From a checkpoint of a small transformer trained on Wikipedia: MLP 1344 SwiGLU, RMSNorm before each block.
Each number is 500 + 40 x the weight over its row's rms, rounded and kept within 0 to 999. Layers, rows and columns count from 0. Numbers have three digits each. The size before them is the row's rms in percent of the matrix's.

# up: layer 6 MLP up, 1344x512, rms 0.134, rows 356-390, columns 128-255
# down: layer 6 MLP down (transposed), 1344x512, rms 0.118, rows 356-390, columns 128-255
# gate: layer 6 MLP gate, 1344x512, rms 0.127, rows 357-391, columns 128-255
up356 106:440560555520516502465542557507539466440499494475488545543520489451560461475528439455501520533499484540442532509543425519460510454477520574506510559504478579480537513521495511471508494466552492521485473468436512481534476517472522461544446514403520547513550512456476511589468483470500392478478514563501479542395487481470472534514508580551466412479543443444524541561522435409473560502581
down356 098:526476551543467490454544465513481490509463540486539494543558414509517528482536546537459552541544480572489489464522537491509468473546515477444512513498461501458483493573478482499495540522528458461498500400472532493520503493524477565528537531553512480521531592512530533444484438453473502489469474398486487487582518517484494575493497505497527532524529564425453492476420472464468462472468
gate357 110:560537561411429542510474510503513480505483495526486496551518501493496590549451537447559527545569533513436496517494504538525589565532607524475593425488458518486534550505545527502450516576506525480527545540519525476449431413494504495419537444480446509522420521450488544558439542523480518443489526483542404459446449454459509469475524533451453525490596459497496531441539512489515531466570
up357 119:563476480533403538410449469438470572501550511417512509528477560518457551499537564534497499465496486482520474513571491541497528456529501511547545504474470490524465466514493542503504514466439477473539517467472580467463557474487516503590538474457494508492475542489507458520516515477497529468483416476504466483487509461460574567455451380458542486463507529491444479563540511476512544497443
down357 102:456556558518402500548465512524439548472514433503477439486523507480436511457434486468484499495570521512461515586462471523498547454447550501449462531550544526527438478453483517505446518514418568443520514537543458569429532497486475466468443546511497487409475527457519558569470542586504544538452557430508529439485486492512513510488540551499458469541510556506536561524462575498487438515474
gate358 101:510490452464500534500489511519566510524482452473504500519485526551474470438463525498480447550407486553501553522504540542458467511515533493464461497506451478449418488550585521488447471555455502464581546515525531487510395454434456506473505487513510509576551514467490489447440483505539460511478454471476506462482545471444491521450494474447498442554525531480554508507494480446462457468557
up358 108:515565531454437539506530512431531534473534515572553453433512588433472502551408493531573485453477517496575490506464513480537509532499490410592488494543520527457617487431520528484495491552535438497485453429535405483503453510446494467552456504437550470437527513562573480511441429509482526448516494487471524446534503445474486494503481459485507516451517497521509497524500501464484447510554
down358 104:483421446539550484494492482526552559480535551501553464496492526511440566487525437554498496457519467551534542509556477467514501559541455427501494443558514575588571586509501500482527525500477538524467475532565514522464442468436491469542530560480496497472537435532489519493490451533447564464540464465477487500560467469582483474461533495539471518515467546492483454447549496466497504520473
gate359 100:490481527489498473421466490447605475515537507450539500476500484559557449546501502509576491468556491524568578529598498548483555521492480521515450495477510519473503486531504515461514535504492556497473523357492518558421459498466535481473512494494558487513489522464501514538476417528486470457486510503448541478491463497514516510492367444496482535508433494481422455506552523491403448506490
up359 098:539527569476451453523512539533480532453533518504443490457502464508480508450536480528466469499452507520440419435468484488458447472535496496560534568544521488491585550500525505506550463486488546464454478467497543451486462442493538466549479547508445489500476525593510498462418489495429553613481569484463459448526474563448517487463553457412567472504553480503472531556500479530504447527543
down359 103:531535528486500377470532549538472459505460546598509464498481497433442506501489498573406487520557544518489482441499560468568490438483551505439587529505569503560413577454492444506514461579458581532507454549482551491512460404568524401491436461520392554446535500521488444523483521550507553541495568438511531486490441431453501489461585505434526448509482516510436465576476531529529488526502
gate360 098:449444511544524498496481485546532565491480539498514433491496505472503485492446570470531489543523479470502477574507549495520505503521475442542447530506512520512505533508512500483513506544492533439520468536514525494505481506468482573427570549486503433505472500496458492480476492439527453523558474479485527474419530492447480413505544497533521507510497502518421534557582513465531511456467
up360 101:520506511448536553507428540440597478521483463463441399464517489443427509468487529484516441424527515515511554477485457525505503520573483484514587515453468546543562535512474476537446446498514500453523538450504461523477497453497464518515556509534519495572546451478441552474486520500507535507533536570530473505501499459490499415449567471567442501481441438465500509524497472513550499495477
down360 104:558603511536503503519473514465452589472521502449507546489452506464464549592522486462530440416526546477513491537453479473445440483516569522506530492448558521592511475537498469507488493555533545450494531518522483529445510540497547453475558517507485509534467522548458503449499495481548521461477526451480515536515452533594486446483451555518535505453522530540477539536484431509434510494433
gate361 103:403527456484513498453584533533471496486438503524483545473523564492466476482457502559617537451510462464484529522448471467442488445511476476489497524461466506492514511512508513455536557557512491511445493488525524551468502468463444538449545514555503559509525545518464416522589571477472454513461472483516465533505526463553515553501467498493461472439512557559508542523480452484445576462535
up361 104:513457481471450469507539477499433486521538470459411474553475515497537495508491566452522432448510485480535491537523517415490403521518484509467526524558473476476547524480544546548473486557469509451409538469582500529481469519439455511536548585463522500498441467493499479577462568417488496540561513485496546529418495560563456540529517518482484378517467469505446478479498554465495542543464
down361 099:526455442516481523482482485446439518478446511456528462519498481540488561416517457439525473629521435488514523467501455537422528579450473527510485573520543499555416550481444532455463469518495546535508500539544528475503445504541527447531596470486513466527470506433549510483494524478505514525519502509510496522449519552519526553551567439458393422536435462516467472480485490480515531439467
gate362 101:450533509472456495499500476444479472530459476467596545571523488537556484496460483442563562560479524523420403527455525540493502464531510463467455486441508474598475514531516460486483488543473606500515570455533493561566461490559476525504467461496539571486446479423463546546462432464449544547488467448406493490526534432541521403535505468554505499534454535466482566631456586551525438456505
up362 106:603502475544582518531473579550434475444488472418500546488528514556509507472499450516431482520556521479506496425495580495575457440504430477551520515490486562485523455554464477468561469506510479566465512439510493574472451426539486468430495542445445487510512511534544507426489543545556524489498512610531497492466459455430515537522509576454463495486516500465503379450440460501514505407470
down362 097:469486557487587468463440521532513502496493570495450520468471514475474567556563572427519474502557524437517492474423462499538515523584450472517477565456490533415529510511502503533531563475495494526444536501530528475420493502493477486557467573488409517516489571493440511510458464483541488505507397488522453445549445510482542554458511448562427492490501485506522505508485491534557507530521
gate363 100:484514468475518474430592529444504505441530522451533489560493470501465512544517501524496437569602504505542464479587525543557481507514424488525533471434503462553463498522483473474556490535514488524564442490488462494548590518521452489493508488473518440468453510541484521494498489545484592457510445474459554572530537519501437518486480537481567504454495436536512512528483453474448520481537
up363 100:507500526485487561487538504487481446484518474524513519561453464457563519496481488454537518508503517431486484491501456530495462476522519468427444535510557517518534425488503433592489477436442491491502521506542521460525518539474475530539573515535537473531479446520469396558468532535488496500526484469475495477529458502500527450544483484553417572512436549489468513542465474491543498529512
down363 103:541496475495544450513537545514489507462467460489432555500561471472449506522488542498509497521509506525511532499546450447537484525502541577541505445442528535431497477490475397517491499472527519556549577508468610560517491541545563510474451500485510436490491512537501496490529497488478535483553502504584470501489441556538432429476460481505573519501435480422461479490476513566541543496572
gate364 091:460527540515422579518575496507525514519565496479510492511494525512502505489459496519533480469500488480485465518452453505411533531422573516510546519469562516417438599498570434498464489502542431525632520538556433495547535508430456537540477484515441468497504437505497516505474483470490496513509443498502453489554449473502454521444521485473488482498523493517538562432496522437438549554500
up364 098:515545543494528514477525543539483463585502567459537473529531526537536519442532448525425500512449535510440530510530448458447429527522541509491546531457486480469559532439505444546556485542431495476530547437499537466504517485493551522496550530485463508517448554444460526545518474493470455505544452443471467452497543447499494514418501437575444507503471530480486491490508578479483496503587
down364 095:452451529458501478416494551522502510498511502467462526561471517505464498468529508482554505542499476512463508474532567510535404555537572469518461540538544518466512492511442466381480486532427507435434467509444392517529490462474503489470498453520437563525507433514497454591507500501502480470450546496579493584527485445469448509552483482512433529444444485548419503495447597496434470505503
gate365 103:599528507492514532495486452516528501518478450516522516560514476473511512485473460510489531562504505486524451508527464515564582520527490500537574541416499536505426540490524486522533468501534466587423515496531488540499527440500526509511549516482571454448507461435551480487518483540559501459477485452494595449533482451502378470522499502523573444439473489485491459417567485543537519554506
up365 106:455493535460553505418480442569513501420543562511541551492498469492446562463500499522507453483555507532495503527558585551528497511583520520464460496474549496446501475551449533526543512533480498542528436504511494527464419450549486545449538442431533502491508526503466551432467533471433581524529531493536513478518492507486437553500393485546501481457466476474464424537488523516511509509552
down365 098:512558567501483514492489450550443558484517527463589499511581447536527501461507503569509468500516525530556514477520480478500502500557471458493529537437461517561532483442483485542498426515468485488529376495480489490498493563496494464526540469595502539527511508494435496484515537393519495514535491497593571511486505502468480566462452495490497541464459421489501520485592516491491525499473
gate366 100:509537394437473466469536495530551483543508470481570551577560525546493520428500487517454500451505487499469520470513511508536567510488478501480499449507509524492545520538503493459521468549514535490532494574545543484541401469512487501469464492557544525483483546460573519533522494495484512498529448552510527504424492417462431475548507473512522478474531557527511562519467480458529425449464
up366 100:447538413513504462520441521487444488475542527496530565531554540529503561444497553518472563403494530505460475506487449493529551455524458509516538507566497478496502532427525504499464491534475460531566476549536426578488457447470484442544435500382540417449445555446518460481526484550468463485450543483558475527544433541482520493504475435415531491567472524517492569441543533498463458458500
down366 100:469505581476493464485559515555449525468564544446394469531454466481487568495490515459552498501442487485539436503458469511548508558505551498508547505538510499596454547462458424477526440542550506502510462485539472523571460450513499464541525447468577469495500539479466476490464500509455459502483519476511451459377457554461488501411545508516478546445375550499528527502477527496463443504428
gate367 106:522502487430483471520501530541455484454493435506571502510493491481410489547469477579535464454526562454517516456470490470533446471519455526529485429456448470491495459526473559521468538468477593523478475456507493499490487508454528474499507445541457558496484520560564505534530495519589491523489452493515511489495543513397487519470526502492487555444498528470497565493518511574540503541480
up367 104:506479440446513523513539450535514453431530451504503387468508462456538533426564439587528550478440469488512510480529447469509433498494534510512522556532494538467431514513548507510522566544496468509481527496457513449496531449468485500464530424509453513489401489492483536431478440490477475556499433483557524503468543452457481535469594518469586524454526502463474467481473456496531517511499
down367 102:546489489517504469566556503547494439473564507516471418536497566530491452498594533588521523482476499511524442531437483474463511425507562509515506491509510529535480453482536537534538474491497572461482477543527501543483499578544535535549496546437537480400564434514502490597526478507467527473520434508485540443531494504514484470502558495434555535558568497522550502528436453551493502465547
gate368 098:433495488480471543457510464484507476526511492477426529505527517456472486462485461491498464442567555502543375518558505534542485537474563580541525462503512553484514578524434478460495552509503419456594474475482485502571508534540563492450511490532527522477480483407518526521486460479528453472507479453523597499502475499570493569539502429559535513525485455516572455515561476532523483498495
up368 101:572506491472563405596513495493427495399488511460405510460515534560479460497524532502502528529491454507491583482496459497506463502520470478539569515493513417506546491481588475506495419510474576497478513547490452499517506513468521505431536506496478435567482493483496515471485468521448504470473521497516377562536549512486425530470485492463484499484470508469465536462458517516520524518467
down368 098:497468497463471445442514472491554501443459545490500545524492490529480457500537507544494449527438457471490555527496533493513489513504472454518535477478483469497496406470524563480456463558561578524468495515499458454505520471481441451475503548500493490551446492556535565459507540578535665448468548520538420530556502473495472519502437559461510457478491551480430463532462493506537498547540
gate369 104:563436511505466544466466563484498510507433476481497451474482477478499514587454506487470532435474561505438503545528460496450596493470514498476499514493437461507528458493536568537549478552535480533449483508515490546502476483483484410603488539470443442497481507493472531502525510510586545433495396475525502496522544430488544525466493406502431518484511522544480482551547524536468479491486
up369 102:550562537548515591515501439641466455510508517499505491497475471539467474562519501478514516575533502453528482518494481442535426536543482500487501516491514485407485490513569537460526461514507479539516465517447591553533591471580421528525466446515530522504508408565542539537491528507428495481487567461501440541539467493464468507520500467537510490533500480449530456520478521485455486509520
down369 106:510479404523545570481441508532560526497518549453477464525549509485454483476454542488540482449583510482479527442536488469521434498512537488441543496533477519464466513511505546502527515449501392475559447556498572487518478451495444497514505398514532493466533503533543510566508483491482491540484472468492486463482480455547444537506532493532519503504555508487424447536528571468540475444474
gate370 093:464514472524528507465424497518520518471495519497507479459514493485565515548495480521477505462489522513497470406537452512536534522415454482458549493440435559539466536491506476507462503484435400560570500531441450447535454472457636568497478542443557487548509459497483535509553450504429532476474431524473475506447467465471520491506487453558502469435482483492410479492536484459467516502528
up370 090:534502473443453470521563488467567465501505488491593529515544431510554516487415479588423458492537544483497513478554434484519505531495489469483463506508418550499521462527425486525528541507512434491517509486506478514399567467448477521540516463544493425474487499517449478461447475505493545520443445572440483540473496584523550494516531458421521491514437462500425453477483564527515556395455
down370 100:568481511438576506520495527515477531544506483491510572488467512513497483528514434519534577466525502527485483469431501517523437473470504508481561520443515477464467516532472525532472559511424447500574512529521498473471473520454520407450541519540528522507550427524437489494431467458522512460422497537547493500452462463507582425489475483500542494464471533473554431486436536449475537466521
gate371 095:488470482514449427444529591424505489456476536495547563558453533522552526428526484561461489513468469531463508522548524541480486464508499568522428515449536548503582519504470442495483534473538405477479547501433523491441489562475441509559470497543509549502566517482468531443495533495589479517419528444514471358613481421504494508508416485529418524532521496515478479511462492480499541558476
up371 095:449559520522519482462527605493492516471471530504531530494472520538529497458506461568525522497505397544524435489455555484501495511529514536462534544497534505447493474467485449513466557537588452515507531547431514503512571564536464509574430534531504521443557540559495480464480457544529496561462493544502488428487521641479476526511518521496474466545482492474539465511502498436468510560502
down371 098:480443495535487513495555538432487481517408505434525527520463466532499510475490499513581473493543491468499487507408510517446507466501510513460495502444445498478489458573482477491535575573458456481542488474419531554447561433458425456537394443484523457453568615480494495537517417477462458484524492482541470519462477482509487483518513474518473445517452540489513410563499487539566518559536
gate372 100:475437516456526482527446506564496438464501502530571577507518452454509508438479513495448552474461512528510518424506526579496468508438503603525508561470538510485532456571502465499563497552512489523549495475448477479466516494531549568451507474475508549463450546430479474460505509496509451508488490536466547384557495551481384498449525526507525540501527515449492488452501513474551516499487
up372 102:486552475561490439532471447532467474416509436553410479539503490482480476484475550532520476517451480538553500543544525467523512435474446474476496483493482469516516430444434511512496549525530607469514473506540495481501532468461534513570477531443449447498503454507473521551441552474436474512506531482525478479429579503492520450509490520542484521499494471537437501487525496501540538549502
down372 101:472505472457457427611565463538506485498491491398525497569485488525470471436364499545490488488491493440528527524514518464501519518463569509499455522464494514549405465439495433460468523495511511444452526490555488543427482474521609515483470560530556545560436484498492488543519511519438463527508498494505526596511543486497415539427499452519440448505426489467466596470461517524575485574524
gate373 097:522500569495527480528458447497517437497541509482574501456468501483454551523475477453506380478573508523447579566491534528493467449473443549506488533484489462453476511587481479581517445434527513544544487501610477464488568518506431424494468555515512522469531546516565440505514508537567509530491500485460486508492560533486463467445441481464575459533501455466472446468438495540479512527419
up373 093:545476491490456503517478578466575608512471463466512516427495485467490504448530456445419526485498472464546513428478594519532522484488501480476528422490503522478575471556438484494462402495584560457526530448533523501463456531511586497509555495499517503513412539531466531454468503465513441513481525498507495518534523476498521554579504602495439508471483537535563474553514503504451436436528
down373 097:504553478496527552461504519503570474516477511505503480499558483500466513484576518522477523458510515393592499454528480450429535594503471460442486461537514493581559484513498525459574477437501518529529517433486491546501502528498530493479506478469497558459433538533504475441502492499475506532493515592469516541482538554428440547525409510470499503605445496514476432511517503512470545440474
gate374 099:557440505561563447422461579496488445537525477444495479492546444523542514509490543497470547539515538450468525534539480478508487543435584468529516504511552408514468524486467436482417557480479526482559504527461520510446498449500521494508449494487526460477518526533508476456485481520531525542411477512521515493527560506518479460473515531569534485438504467453480507385546513474558509538530
up374 096:474469467485544528601519472598483454455432492580537499562587512579485518544479552542466566500529510517498465545510540507508504487428439464510475437465510514471518507487465456593490432517539536488501541478503471492401562473465495465532507469480457492500503507492541451532452425506543535497498469462505506463461504411576484584508440429481499461441532513438552472460473474520520515474471
down374 102:586524496582543460516551495535520485562487467470519506567476456464478509522493518496531497465511511501457402492521538467495396459480511520531454494475477533543503482439539471505524523537484516485509528499541481567503530447501494493539498475523491564509537509486474503446498533581551499542458539433526502468449488523457487528486523573521481462453490496469573536516437540550557531588476
gate375 107:531520510459541436432516515548534499556512497549558473399561416532482523480427573539416535490570560507490469527434515509519529533470484554488496464539535554508495517489499504518529451494489550502517462483411458561489452507526447486495530462493510503451495478541550514520473507514549546586452529466541511501481529563536544476521516464558462533512406518567490532504510472489479419567513
up375 107:531510531492507530463479449503426418530496447448460494467513494481474485494551485534596446469577519456484500418501483501486464440568452486538438467412435568544523443551533496492476509527522485463385438489522498513527499530593454596479444492496521533470435438440406504567531516523584514481463478504455498498470521481474466493555424466464537483538474551487479493414459497544412475426491
down375 106:490580578438531494573480526567431487476469454502494540476481519507571505451490529552437456505576441441481566490554537490511522489584497477553509534472491409514497454481482570487467472522519515512502434601432488476563496490457541515531433412544540496557503431514463497514506546440473495540470472539524480505556502485478493509506485490502508456490525499597548521446508491472443574501489
gate376 102:508594405562500584551508502502405537464452454477524562597514544439479518534506478528435489471529490550546520527488497514464521516460434442537596522528462513430581515535450427494537501519480528485442558554511416456490532553506482525558491434450532460479454412522484478507486535469475498469524534483524541466525482520536468535531474476497437537457510580480516542500534426510507474418614
up376 094:480505491470508503510465549503468500523511499516500534517470482466510437515500485491479454483476513508526440486520464496514539575559530560544461459518446405500550496515465491449459518508412493543469438479508517421582527516485448387532519534517449481491494463464483513463504540505559453546509505566414533537512460528494486534579489562544473524553467551487540487455489476564540566525494
down376 091:519450498573487519538474473522582416505510485488514538515514547461513543479541470440484512537456489417469523525487529542452563520549443528431542497504473450435491529479482597490465563480455462464542514452491500531496586438469440566550543536469464500504575494572511527507472519417488518543598500523464491548434499484493480514424536530475531542528539558474495489511514430435494534494470
gate377 105:516502517526515434394499586455561488557519487541495488513431467452480405555470496484470455510424452442498502404487501450527528576490486499540443489474493533431521499470515481462508472434436487537448505509521538546492463522509519505503573471542495554478520538462439505455515550503543541527535490513586553549548474477480460505457480480512501469538527554436556526478462628548477516555504
up377 102:566473467552550470452522543509440513567519413476515553449476504492509520551599474476486516420509553479448509513528484400500515485505504569497589483530519532569471546538548480532537482500553420450517566519465434469473529514446485469502415520578505576487555466538510441519490482476476495541494545539504510471475467449591488471564527527452475550408453455462515544532428452492533461519511
down377 101:487492491444488497476470498491557499528524474526493509487551484523473450484460509458457459532570547543510512483530498476553463450456537443495537482470500493444480492402509488454546525530519528520546517455472528440479481525497479531498500477552565547504512468486516535543559522536376470553499515511537511516528511557511468459539501483465501483489537448469502485497509435548543516503586
gate378 095:525447549489477546453518517495506506546558506486466523501474467482512583558453519505513484533415511488482509455488479498492443484507477505515467486413545490533420496443518534478469476468497457502530540540472580511530454393508551451440475548447506538500525573440480551469532466473542370522418512529469462552509549496411505540488483495546476461545492548508466464551491544472533552543502
up378 094:512497492515460528538593402477504470619460455515447503497501474537463554476602554533501512411503471543484571484546506514535435433478478529628499515476510537537548574473505476470497474475551448495546518481503551479568496486509476509471460566442508489427462519541525578518516526491574445440496487480457494453527502475449544454497519437492474452557429517521473513547480494501554528478464
down378 094:511497508538521496534559535509525496537514389465535521565475489479465540438499587469517493510456460491507491471496534491538568502605495512514470491500469521529463573478504479420517496453495428473491564459476449533529509497533547511458466478535541490454540470549516544513507577509445525490534550538499512466506443424492442503535465451534524464469502457529440424517569479512513424517535
gate379 100:511530475525465596554490445471551564482546443481452444455440464499549509476500553468483485412436483442496467498531487462583503503544512524484485490484457545487470481438500522436463527502560482456501460586498581480555493510488518478449540490525522519526447448526501474472456436468485576458504451516489555531401499468498474483565530496459496567463449523389512449477506468491564443567448
up379 104:476438523454531537465466510459521449538520544495459601501519493554541552607489544488489475551472558569494613460474472494485597571483562551500446531442536582491511492542495553467473478543489482547519509563574458516506456478453484553549422475435523465491548480571532449419470488488522570494483477558524518478518494428543533433477529465489481516579483444520486486450501485508466445445535
down379 098:466484558505519484560509512521488446528487524515500522537525460543546488452489483565476592457430501479517504519534529494626529476484430471424489516537506515451455533463527466478492502533485557542584526477440461501513486527500544496492488476466517612458501462504500508501461500466557557580506470517485515481462488394471551506475548491447501567562472517515532564496552392493515484502461
gate380 090:432424487521447470439532435504469521451526506486490556513500545509482470464522514528482503485477494508470549472481515468523525459554461480532512513501449467495517518512481490433528494464489482577459459525449542479574428501450468531542487502488552502490571505517485505503530489421574500482469510439526521507515518511530458520499502443521523506575498486495491556512487466557524439547537
up380 092:462511535559493543464536422477476571542505469465465459497540531502496505472532510462516533510462468549575563523464510485484502429515487517541493507468491437406450515433539483473393476550448496591510514498441488500480521462494485598503452517479537518387513428555489528519481490506500531558460474446451464581510506560504448506493528543516449513460547461518568533548575474552560416518503
down380 091:396529468503513536520478496544535544540503471437452463435486519483477475507517516499478444520487447465530524600438390435531507625545555508563580517502492470554461535513501513482476509557427445538470434471531523460520523491556552451438476555496498457473494491543433546508439549522506457520492498454602519490513506495438492450497517452499495520470563500406548460509505480585552458467554
gate381 104:539544507532575543533503468505509437488499509441508490483565565576456450516519495442561540525518529485541495521458540522483485510505524527463450493482492526487465489473526463495459491514551587529485477471527525557463491489479472529471562574517417500506466522537481503541502502522560490449431439514447412466564535545492479514482577462526511457499516502512420574537460435503539521466520
up381 097:425530427470499537460511603465457521485468536458526540557520596515512498492465445481551497554423552530474489538499494526563526540539452500491540491517508495553457494459495515531493511506487522482423550547540523573442565485530555554452508452460479446517507478536518506570513578532463449506451459497537603448450505502498495431479498454579495565503457447454501523496484568477487483517480
down381 099:512495563482435501476545436475516511566510527430482519480512474526513546564459497542482496435486540419540549503509516575528460474610513499461497476457479485479484497443449487521492471579528590467488505531575435537492489479505468521556493595521478570514493545488480528550558466405508426543495447540585533503489501433556500558513551472458483524550480513531448545483538480526509512520465
gate382 109:455522504563503551512532542550502512491442475495529436423556475528514517496549443498514406545432477458540494470524461536530504501492505455495471466484548476443511517430556515494499546528510528453489499565557489542513487480489576563449517450443527539515481443431519548504434460502489515520496503498531528551522515455539471563547510466414509473458507462514534516528428457546415517426544
up382 102:440557516537484464465431406537516517469491460460546493487530517585508507421456422426497498464473522554583517416454493504492512558460440560462519504462490477498454487424437479516510522494487548505501552535535463488447557407554531497522522612498453501472567539450447515458442485552462501549533513553435467539537486526439525559431517529460456510482535465458549485473456523479484525480531
down382 103:557480538494549422514475482534511535494464466523378528524535492556512528439434496543495478509481495584463466545468498485478448508503550465551493467493512522412549557412486470489451597482502547462456625500516501490485453403533471513403551509543473507526487503483467525559439427501424464528520437583494502496480443472531498503491510493490516496503500540484553500460547502472391505569508
gate383 103:528422521510516462432576497475426495450565514382529496569550519540487513553510471555541521523503510526515417460446508518531468561511452485520431466507491529495512505515530472499552488507497502590568522434498463439473495532519509488467509463482544474506471526541476555484551522557498475459548493474549545476430445518456515439444504407554601440489521477528489501505520557491504513540478
up383 101:555523504516487518565410528543476565565519513511453540554477525503515548499526498486453509453480538515477533431389568499458481425581442422518497522474507534512530575518480460496461398549479554522529480473510474435491473525451449527404494521494467509438481446504492547500513513490463494520501506445568444473393502518430494436499494468541467527522466488444441486514513425497468494510509
down383 107:527543487509503466522462535511486527476555558467473483461427546511435462442593493514511559463506454448426506469481472555472537442481521578559506473522470468566449484546512513470468440495528497498438521458538474513452503445566530496428486512597555437465579528467540472463537510501503501513517466486508447437504450522508476527563467468496461520449460524462427557524535508524463484432499
gate384 104:462475526523484424515521529522507480488521514499447498457423439531447521485461480576551564445466492520535537492524519529508484530456476576513518520548422508554505484531494482544532505476449508503517479559458446484516521557464531456441461472527528512539577589593519501486501485485468453461549499563460518508570487428529504527530456491514529509521449587478495564415434529574486523505436
up384 101:492474510521524527499541457505433438427521485479518481487489476497518574507537590538479524538519476484467492565511489520509465578581512509499536411537466506442530536475530498582557507531503451503472489504520552511478517461528393516531490488474476532498504544395504499510508498473509493517570529456511476432567506481424518536445407557442440484441515505483535563497470478502549430537472
down384 102:579612468484527507501558486584470541473429536502556558516475481505472490474451518564433561538468541428465495430521517466583541491490455460503441529463522547500538543514516492445484462471545448495527535520532482437531552559540512439476520417440434496399450464539526546523471486568504456483514465510525473523425502481469508478567480484526528552505548550481482528417517471427513401477530
gate385 089:487428497444575462517505487494486528521407525481441480511575513547372459545455473557537582515470544544515506548494561523494541505488430514502483471517548452537518523506475533439467446486513516539495463502475497521509517580467527472474473515550524522522491507439523470497515497500438449497438533490454510467462579490537506426449517491485557448569507443533515437427468488532518507542468
up385 087:511498528489492478505457453395502504536502473490526558472510513526548562479482544515441495535468438464582478468483508506522461442436476454459489523574539512505400449523484511514489480549521522475517482508502542514505525604476445477473508486545527525512547425483537523554473579606512510500474544522420470480484465461546458535501530485535479491480453528531522428514534464557451448544528
down385 086:545445570530511518479472442537635574460519552457513489428512480496564568510553408501548503553494491509448526431530468529583434504476515504468459501515476540510403483464483497549424500431462525506481493499566513446452543509507524446521458470472531523489511515491531578500490418547479503488448488501498470529539533562447506465488532538489501527502457455551490471477558503472500528494476
gate386 107:500534444466498471493529429510469567471463520470541442498501432494488519521446460539494531468470532465525540508550520489403448501518481514455467567484476513473519519448488525480443469565530537487541542529545479541476504522506567532532496573468480507489551542493520536523434473546491469480612517479455547521489476516467489589493521503550412479533477499490531479488505445414511404536516
up386 107:498457490450510417514480441527571485488489526540557518466522477445540490448511519539498513466546493468505449514521516511500476558534523426528542508518433543525545515523479418538539520515476542548524501466552490426469494576521475521508524401514531484511622625503494530500538483422515511568485502518481594503501567467522476481448548482493426519556514557533527479539433439504454547514504
down386 108:500502541539464526417593486497518579500529518548559498530524429462429548463507499548468517521501439533472483526489501581575505486509454552449422564485490512565457506430555518469534506487503590523500466511471448475543484493527510486515460493529489491568521524547472486506536461551552503521472497520509501465504570451489489416544508496522473516553514541530473480433458460525448491499479
gate387 101:530493549495475495505474556501484515452504525459451480495497518504491507518451529560495550513521481462429492574548420575543515421480447477485524522510504526444500403488524528487483517569556502503464591496550501442477502468492498553496516510459455490479571515459479484511435460511491511541507485546481644496505512534533487558533514521505450523477509559501588471509550495498503462511491
up387 102:524604500534497446509470447510552501627464578401468583491568506464540481463481490491535495451521486504487406458478493541496556414501477539488510526461475468505506497412476529498461463595541472494521579513544551440531482471465518517451478492554498502483537499518423508557576514424462472486500448491471529496551545520456464549538512456425445504489563442541443471472522489515383455452545
down387 112:432445490539475503540497451531540424495513498473516479394487525509491423479487475507491487497538465566506458515550500544510518495464428530541484542490456464389506535428519523482505521513455489476481483353507525476460543476450552557522470480593502483460531513407466438477483515422492514469493418486497529487548537550512510381484516513510554476434615520513384547488516484501538476574506
gate388 093:502509502503475494524478445499495514534528508475542619517562515473525459473529423486542522468494515568523531485573418515530486564491481479475516471533526480537526503491524445544565459530519515558544505562518480509477437519460544490467491557545440463449500490563482526462463524547536545456544477460506471524457468533602491534447472420476462441487460490425574507452558482451548539566503
up388 092:556537533524497450529507527459528522517465509500517497462499522478505465503482383580425462529485479506455571466530421416553525463489471525469552454545533543531525530530619395481473576531458507547522486522546548462488501565482532531594508506451536489461451489527532472509536540528550507478569415443530573515465512485539536434443481447475513529540484567493524517511475504480531565463451
down388 095:448447536466487464428496541513477491454552461437521435493554528540504506490467499601458527460531479456489483593510545438529530576507471448503536480525538517483580486506574443477477437477556522503532499485475411544499544462534544535457474438513545584553555526553469472488553490439572463468473524514577502492432479431535529508467493489473541453500500476606471540479507534540466478560585
gate389 088:481514467453520573487504461514436515418501509538531513500444458496543541442510529601476510412454484501468535521505490499478504562535484507572512529570477495463519503518426482512494587536522470429524506404546505452474562499410458510460537526486472577477480474461471502464453547549553547494568532511464542484542486532452493503478472566539517511455528568455490443556466548463505451491502
up389 093:477446489521462551480495580485483504498427485521531519485535533535468495546542481506505499499516448543509438528535502508514504517482511502461551485502483496451524491520536528525465573479453456457555581533439459426519531497554510517493578533547473475543514560526439448486509552531471525475550628469500530520457465504476495414568520517531559507483557536501526490485450526538513572507467
down389 094:510534479521465471493458540543464455508480492409517546540485451483542454512428472459496464521529449498464506501485466560466583586530477503471491473527434517489554454489462596445485521548493516484515489546525472541467479529601525407524536473451526528499496517515470526475527567484492534564422493484496553484543562538411452464545581507468543487537531499526523499494494534473457463528513
gate390 093:538476480463512438498432538540489392478438523462533504498488454470506504551487464554480544470506445486488581533526463518521527491434469525474517491498490511421520455517476478507491513430549454564616490536510510541599502495532562489546465494534452467587462423437534481527492539489512463459486480493487462529474563490578468526478534518504480437493502532532432431476539510518538476498480
up390 099:450532475495484517542521534539496459513526490484523359567463496442452512473514444434518572534564549554457499509465458465452439486518482514534469506467441470501501499550518488492522497462520578578509504485509579512454474519427500577502499520501523504462545550523430488460433432476525457565514494526506467464465554504496495428460475459460488500511511488517516521503577458526504522455557
down390 096:462554443535446457457515435450499498459564426491544496518516518484457515530439491476501499513528507495475526474494491482502492558447495577430441485488507515534536462477479535519502471441495516534436580515495524369530504435480538523530512572520466479503483540501498501506484464529506473467553472516501487481617474563483474509472468473453492488535521492444549537561528598505484523486440
gate391 102:502471537484512488497536514518439433498544472486534507572468489460468496469484512525460517485506542450594477482513468524488457472509480407505557438570510509492505512539524556521475471557561478456566509494567501429501433555518594495515512540447474542457497526542519450518446446573460490527444420466503445531612486458480480504541541477494539505448453475482514490545437553571537523462505